config = dict(
    num_attention_heads=4,
    intermediate_size=256,
    hidden_act='bilinear',
    rope_theta=2450.0,
    qk_norm=True,
    tie_word_embeddings=True,
    parallel_block=False,
    extras=['value embeddings', 'short convolutions', 'skips across layers', 'capped logits'],
    init_std_qkv=0.0469,
    weight_decay=0.092,
    max_seq_len=256,
    max_steps=5610,
)
Each number is 200 + 30 x the weight over the matrix's rms, rounded and kept within 0 to 999. Layers, rows and columns count from 0.

# layer 2 attention value, 128x128, rms 0.105, rows 53-63, columns 0-127
194,206,215,167,165,172,203,234,161,203,230,203,219,209,203,256,240,216,186,161,190,211,226,173,158,237,196,247,175,240,207,221,208,194,245,174,199,188,187,191,191,196,203,190,230,192,226,219,208,232,181,212,154,179,219,229,216,188,206,227,190,195,154,213,213,200,251,228,207,191,210,201,191,168,231,163,190,230,200,202,218,170,188,196,156,187,190,199,233,231,230,239,218,171,202,187,202,205,190,224,188,198,207,171,250,171,200,204,173,222,218,262,171,203,176,183,169,206,221,239,189,232,184,201,231,239,171,190
175,152,228,212,194,177,231,206,218,196,191,221,231,234,200,197,196,183,185,199,215,214,191,172,178,213,177,204,182,220,162,216,153,213,194,175,169,226,207,186,161,212,238,201,224,197,209,215,185,190,250,221,228,174,239,223,188,142,198,188,219,172,185,187,169,161,206,177,205,206,214,211,168,223,224,201,206,245,223,215,194,230,142,182,166,223,191,212,205,238,177,213,193,169,173,180,208,215,178,196,250,210,193,186,223,191,178,194,207,234,175,235,174,160,135,220,189,185,186,224,191,251,267,248,201,205,153,187
218,199,219,169,211,203,168,187,186,231,223,214,204,222,233,211,198,190,180,183,163,189,194,210,202,169,154,243,192,226,174,205,180,200,210,183,215,164,180,174,159,202,207,175,214,184,216,175,220,190,161,144,216,208,208,215,217,165,215,199,218,164,212,203,199,201,210,181,239,174,231,193,205,193,178,236,203,239,176,221,202,165,217,232,208,202,234,234,241,187,246,183,187,177,184,197,198,222,164,228,236,243,181,209,185,228,219,190,197,205,205,181,150,159,227,196,240,183,172,148,187,204,212,156,211,197,196,234
154,219,197,178,221,188,219,184,203,225,200,152,189,188,181,192,214,199,212,193,188,220,163,186,195,207,222,200,176,178,176,191,195,198,188,197,200,173,192,198,211,242,203,182,187,214,172,222,171,259,219,274,182,229,196,219,199,182,208,253,201,181,208,220,218,219,220,173,145,187,186,174,211,194,220,224,193,174,210,200,186,246,212,224,172,213,178,179,179,165,201,175,206,184,206,197,217,230,220,245,199,163,190,209,199,219,211,213,173,178,219,205,180,173,201,231,196,197,224,203,224,184,211,185,208,192,238,218
238,190,182,188,161,218,221,173,263,199,169,265,229,167,184,148,253,232,189,254,143,221,234,154,164,250,167,169,233,176,149,158,159,196,209,189,204,207,213,204,168,195,168,187,164,173,171,266,222,221,197,175,222,167,183,206,273,210,185,160,186,231,223,249,223,149,192,196,229,141,193,153,205,234,172,196,200,195,203,198,193,223,205,172,193,217,220,264,184,184,162,230,200,202,261,164,207,171,173,257,190,195,196,227,223,190,185,183,226,213,207,208,225,242,246,206,223,227,217,208,202,200,238,217,203,160,229,232
191,185,194,207,224,211,197,204,215,223,196,158,212,169,207,210,226,187,223,145,201,229,184,196,178,210,249,186,196,204,206,168,195,200,196,163,178,171,215,209,213,249,205,213,195,185,199,175,191,254,227,241,218,203,209,210,219,188,249,286,180,193,188,186,180,200,229,192,166,133,215,200,225,182,239,250,224,186,190,196,188,264,209,206,182,206,220,185,189,168,202,175,227,218,201,188,239,196,167,209,219,213,160,208,213,193,219,213,205,215,197,212,208,178,211,174,210,198,223,157,194,239,213,181,199,157,214,215
211,240,203,169,179,194,198,213,227,244,259,209,161,251,167,243,212,173,175,229,168,222,209,217,175,186,155,175,224,207,188,236,220,197,200,214,200,185,217,202,165,200,159,197,208,155,218,223,207,228,159,224,176,219,205,255,218,216,218,180,150,211,180,205,186,188,237,209,171,203,181,177,223,185,217,158,227,196,173,192,203,177,168,187,213,206,168,235,204,186,181,222,183,198,185,211,224,171,218,192,222,188,209,147,189,191,182,164,223,222,206,189,217,199,205,186,235,210,194,198,210,192,192,188,232,240,175,191
207,210,170,159,215,240,188,199,197,218,246,223,152,183,243,150,178,157,148,260,176,186,216,204,189,250,185,222,210,214,231,226,214,163,213,190,184,209,265,244,205,199,227,178,237,248,202,193,207,186,172,236,162,202,205,187,167,191,202,202,264,236,227,229,171,171,204,208,216,184,184,224,254,173,193,174,195,283,169,193,205,230,180,189,187,207,188,261,186,195,202,205,199,215,191,182,206,216,206,202,238,199,235,167,221,216,168,215,243,203,202,229,245,195,151,190,177,235,207,151,190,182,178,230,209,194,182,165
242,298,236,186,190,209,187,210,245,211,236,216,172,234,166,185,203,164,89,217,186,192,269,201,174,250,179,207,246,200,190,194,197,234,204,191,198,201,197,240,176,133,161,234,203,169,194,196,208,182,210,191,228,190,196,222,220,173,239,169,128,209,187,226,248,217,158,250,201,186,221,227,225,191,172,174,183,239,172,194,172,126,264,167,152,219,186,250,199,248,205,194,188,227,197,235,184,173,145,178,208,164,208,252,207,233,200,192,201,163,154,215,218,191,203,172,252,180,187,214,224,195,146,214,236,247,184,169
199,208,174,193,201,181,190,190,196,196,198,215,220,175,223,217,198,208,188,238,185,196,195,180,174,233,194,232,217,172,194,234,207,171,199,201,193,207,229,162,179,234,192,224,200,202,199,191,183,156,198,187,186,177,226,199,214,197,184,207,202,214,183,185,210,167,233,241,161,143,192,234,204,251,245,212,191,154,252,189,230,198,172,176,205,194,214,166,226,205,186,194,202,191,188,217,185,208,199,160,184,197,221,186,165,211,168,184,226,213,261,208,197,210,199,194,196,182,193,184,228,235,198,179,165,242,209,156
218,192,192,179,198,198,182,211,173,204,198,232,202,206,185,246,221,198,189,143,222,207,192,184,236,215,216,186,155,199,258,189,164,190,200,206,141,211,223,220,198,153,194,175,221,227,196,193,212,161,188,213,161,198,237,251,217,206,205,252,194,205,209,186,148,154,255,222,183,174,189,209,204,177,227,191,207,209,216,205,216,174,194,188,145,203,244,191,236,220,212,241,160,149,197,186,253,205,187,194,192,169,192,193,235,174,177,211,176,229,170,224,201,215,154,195,193,237,210,179,196,215,181,236,246,200,199,233
# layer 2 attention output (transposed), 128x128, rms 0.0977, rows 53-63, columns 0-127
193,171,242,172,206,186,196,188,207,199,234,160,185,228,193,208,203,185,163,212,189,205,199,166,190,218,218,231,142,210,161,144,158,182,203,199,162,256,139,205,190,192,176,169,199,230,164,239,165,186,194,202,224,195,177,244,203,256,234,211,202,205,191,201,150,188,228,173,233,180,176,176,217,174,222,189,222,180,233,213,205,208,195,196,200,235,219,205,222,210,202,189,203,160,229,154,230,207,175,234,239,152,154,182,209,193,202,216,186,197,217,221,169,218,181,189,187,200,183,177,171,204,204,168,230,184,181,202
224,177,206,213,208,166,168,213,206,170,214,174,207,232,225,187,208,215,176,182,159,231,214,183,225,187,200,236,190,202,150,225,152,180,162,164,183,229,198,209,143,224,193,190,227,176,193,231,191,201,214,242,250,217,162,213,189,195,212,164,217,212,160,241,204,196,205,173,250,163,189,210,268,214,190,202,171,196,216,209,233,181,212,224,206,197,236,188,205,198,187,200,199,166,212,185,189,268,239,165,212,225,169,222,219,176,178,253,181,201,186,192,198,222,199,191,188,198,192,202,202,237,252,211,158,202,154,214
214,248,249,148,210,208,181,225,187,207,202,202,166,219,217,208,204,151,192,178,161,205,163,205,206,187,189,205,209,211,235,206,184,227,252,159,217,209,183,207,207,226,238,177,192,210,232,186,205,224,203,163,226,213,218,228,186,189,204,195,210,209,224,175,181,209,186,239,210,160,213,212,195,189,196,268,196,261,238,226,140,198,209,207,182,188,229,204,208,213,181,198,220,186,204,249,208,288,197,201,193,213,235,185,194,244,162,204,224,224,195,226,178,233,221,154,202,175,180,180,205,194,217,204,204,196,224,202
242,141,210,162,223,190,160,192,210,221,210,195,175,281,212,212,219,197,192,200,196,230,209,188,195,208,227,183,190,227,188,260,210,180,163,204,234,182,187,216,226,188,228,187,210,225,185,216,203,192,157,223,179,223,221,180,237,227,253,223,168,186,179,204,194,189,204,218,194,200,210,168,206,188,195,227,211,214,190,169,138,227,220,188,218,204,197,207,196,185,176,190,221,196,174,204,149,262,217,238,187,255,174,242,200,197,190,205,230,225,200,237,206,171,193,182,203,224,184,216,202,219,213,166,198,206,182,216
200,215,194,186,187,229,293,140,183,183,237,250,196,192,172,163,198,218,221,219,190,256,260,193,206,227,168,239,261,154,181,261,252,118,184,271,224,202,264,211,186,196,169,234,141,232,205,272,219,217,135,157,220,184,242,223,208,201,236,173,208,190,207,243,189,170,242,156,191,234,139,145,168,210,190,192,227,216,156,172,174,219,194,185,197,217,195,217,192,183,164,178,200,243,224,201,202,168,200,212,223,162,177,202,263,216,188,241,170,210,198,201,174,219,193,142,178,240,255,218,190,203,233,199,252,196,256,180
239,125,215,199,222,204,180,180,187,195,189,174,166,215,241,230,235,176,211,162,207,200,193,168,213,212,212,171,197,213,210,245,230,193,158,198,234,167,192,208,266,221,204,169,213,235,172,217,227,220,148,203,189,203,201,177,225,231,237,270,164,188,161,190,183,188,231,205,208,169,196,185,187,176,208,224,218,231,216,182,170,230,220,213,214,189,217,197,191,163,162,172,194,218,158,202,150,211,203,209,192,267,183,245,195,195,209,185,192,220,204,195,208,213,185,198,216,217,164,152,166,204,240,185,176,223,193,218
205,207,238,209,213,131,187,198,213,213,230,166,201,230,189,228,190,188,195,209,206,190,176,178,194,216,211,194,170,222,197,136,179,256,190,181,156,167,178,197,164,227,212,199,199,192,173,223,151,235,196,248,203,219,175,210,201,211,185,148,197,192,217,207,153,144,222,212,177,198,222,187,182,166,181,219,182,175,189,195,190,237,210,169,249,193,223,178,205,209,224,218,192,161,211,178,198,202,182,223,214,175,190,167,164,187,193,190,216,185,188,192,200,197,196,233,200,197,205,141,200,177,189,190,195,170,227,255
245,208,163,206,204,205,215,223,168,214,198,176,196,228,203,139,173,177,222,250,154,191,239,188,227,176,204,137,179,170,174,179,175,226,205,213,210,170,201,227,153,156,169,244,201,164,205,186,176,205,186,187,225,178,252,153,199,187,246,236,212,214,198,194,179,167,187,218,189,235,156,240,184,197,224,241,183,233,195,228,174,220,165,225,191,160,155,229,163,210,166,253,188,179,218,165,148,197,217,209,185,182,228,202,195,215,185,249,207,200,172,193,191,213,232,197,205,177,159,186,177,206,273,172,173,183,188,235
196,203,201,147,168,244,186,239,217,202,209,228,224,212,181,184,108,192,274,235,203,232,200,215,211,224,196,222,196,212,219,168,228,168,219,197,196,218,210,182,141,195,137,202,191,177,235,152,179,214,203,216,188,204,234,232,236,210,238,207,205,226,190,172,227,243,171,152,203,201,231,201,202,171,183,200,201,242,181,149,202,164,174,285,194,230,161,191,214,180,163,252,251,171,199,227,218,244,150,256,203,182,202,187,220,167,216,261,180,198,180,252,172,170,202,200,192,143,280,220,225,195,187,243,194,162,215,199
187,207,162,210,179,201,185,194,197,174,157,167,211,330,190,181,214,208,176,245,194,200,206,185,249,192,221,198,204,180,194,200,213,189,192,200,192,224,187,176,173,165,200,234,201,177,229,176,229,157,180,208,201,175,192,186,210,232,218,172,194,196,163,236,194,147,181,192,159,188,176,161,233,199,220,170,213,153,210,184,179,186,178,207,199,206,177,205,222,204,210,184,218,189,193,175,202,181,171,160,201,191,166,184,158,183,219,188,212,168,217,193,175,191,208,176,223,219,156,175,237,239,210,190,230,167,228,207
233,131,221,184,183,161,190,186,222,202,199,185,212,154,204,220,242,231,194,200,183,223,191,188,200,164,219,213,159,244,208,191,170,188,235,222,197,213,230,253,234,210,148,178,199,206,198,198,188,195,173,139,206,175,189,226,166,223,237,228,191,195,158,202,160,162,239,172,206,173,169,215,185,218,232,205,173,190,210,251,162,227,233,231,182,214,177,187,215,217,193,150,152,213,177,149,170,181,164,193,214,204,187,168,173,200,173,206,203,204,212,239,180,233,192,173,194,229,156,159,216,188,213,177,202,204,217,234
# layer 2 attention query, 128x128, rms 0.101, rows 64-65, columns 0-127
271,176,173,157,189,218,198,168,182,165,229,201,170,206,190,199,224,174,206,221,190,146,182,183,177,234,159,218,211,180,254,159,193,191,205,147,185,191,189,176,169,180,205,203,165,233,193,224,164,182,207,223,164,197,220,207,197,196,291,166,198,195,178,202,215,151,233,221,214,164,185,229,177,219,174,209,172,188,189,163,185,176,202,244,214,166,208,165,213,213,172,216,210,254,164,110,201,227,216,261,224,228,213,176,176,245,201,150,227,199,169,179,214,216,210,224,180,199,208,193,192,199,232,215,188,162,164,182
190,166,193,270,189,193,217,205,201,196,225,204,223,209,186,230,172,246,191,210,163,250,206,178,247,201,185,167,225,207,182,224,185,204,246,273,229,230,226,198,220,235,173,191,224,181,222,232,203,168,211,217,178,181,109,187,159,191,169,213,187,209,165,191,223,214,160,196,195,207,194,170,181,237,184,207,229,237,198,186,217,183,219,181,159,218,188,223,153,197,192,161,227,208,263,212,224,220,186,175,206,208,152,229,206,211,245,209,165,184,224,146,158,165,190,182,190,216,122,209,176,207,134,143,194,227,232,188
# layer 2 attention key, 128x128, rms 0.0985, rows 64-65, columns 0-127
216,200,212,219,213,185,231,212,189,250,196,201,204,171,167,211,158,169,192,184,241,216,171,209,164,209,189,198,200,207,192,263,195,203,198,225,208,160,207,195,178,199,205,170,215,178,198,202,196,187,204,176,199,226,179,207,223,204,156,217,188,184,210,188,211,271,203,197,192,174,210,182,186,186,203,145,203,206,222,125,207,210,181,171,218,188,211,199,237,160,182,212,199,164,213,181,186,167,246,190,212,232,170,175,198,185,184,217,155,245,182,205,183,262,167,163,232,168,155,172,160,223,175,215,239,247,217,206
257,168,176,206,238,170,183,275,186,192,183,192,228,172,197,207,185,197,220,177,214,195,224,201,178,210,180,208,219,190,218,228,223,198,219,202,214,217,186,194,219,173,207,179,185,216,203,177,197,213,204,199,239,226,190,222,219,209,192,205,190,196,184,212,175,178,213,226,168,194,167,232,201,226,214,226,188,201,212,220,156,199,162,250,180,183,222,156,264,231,228,228,232,215,188,185,149,209,217,217,192,182,190,170,190,223,183,195,212,199,214,233,189,225,206,245,190,190,235,225,151,224,202,198,176,224,207,233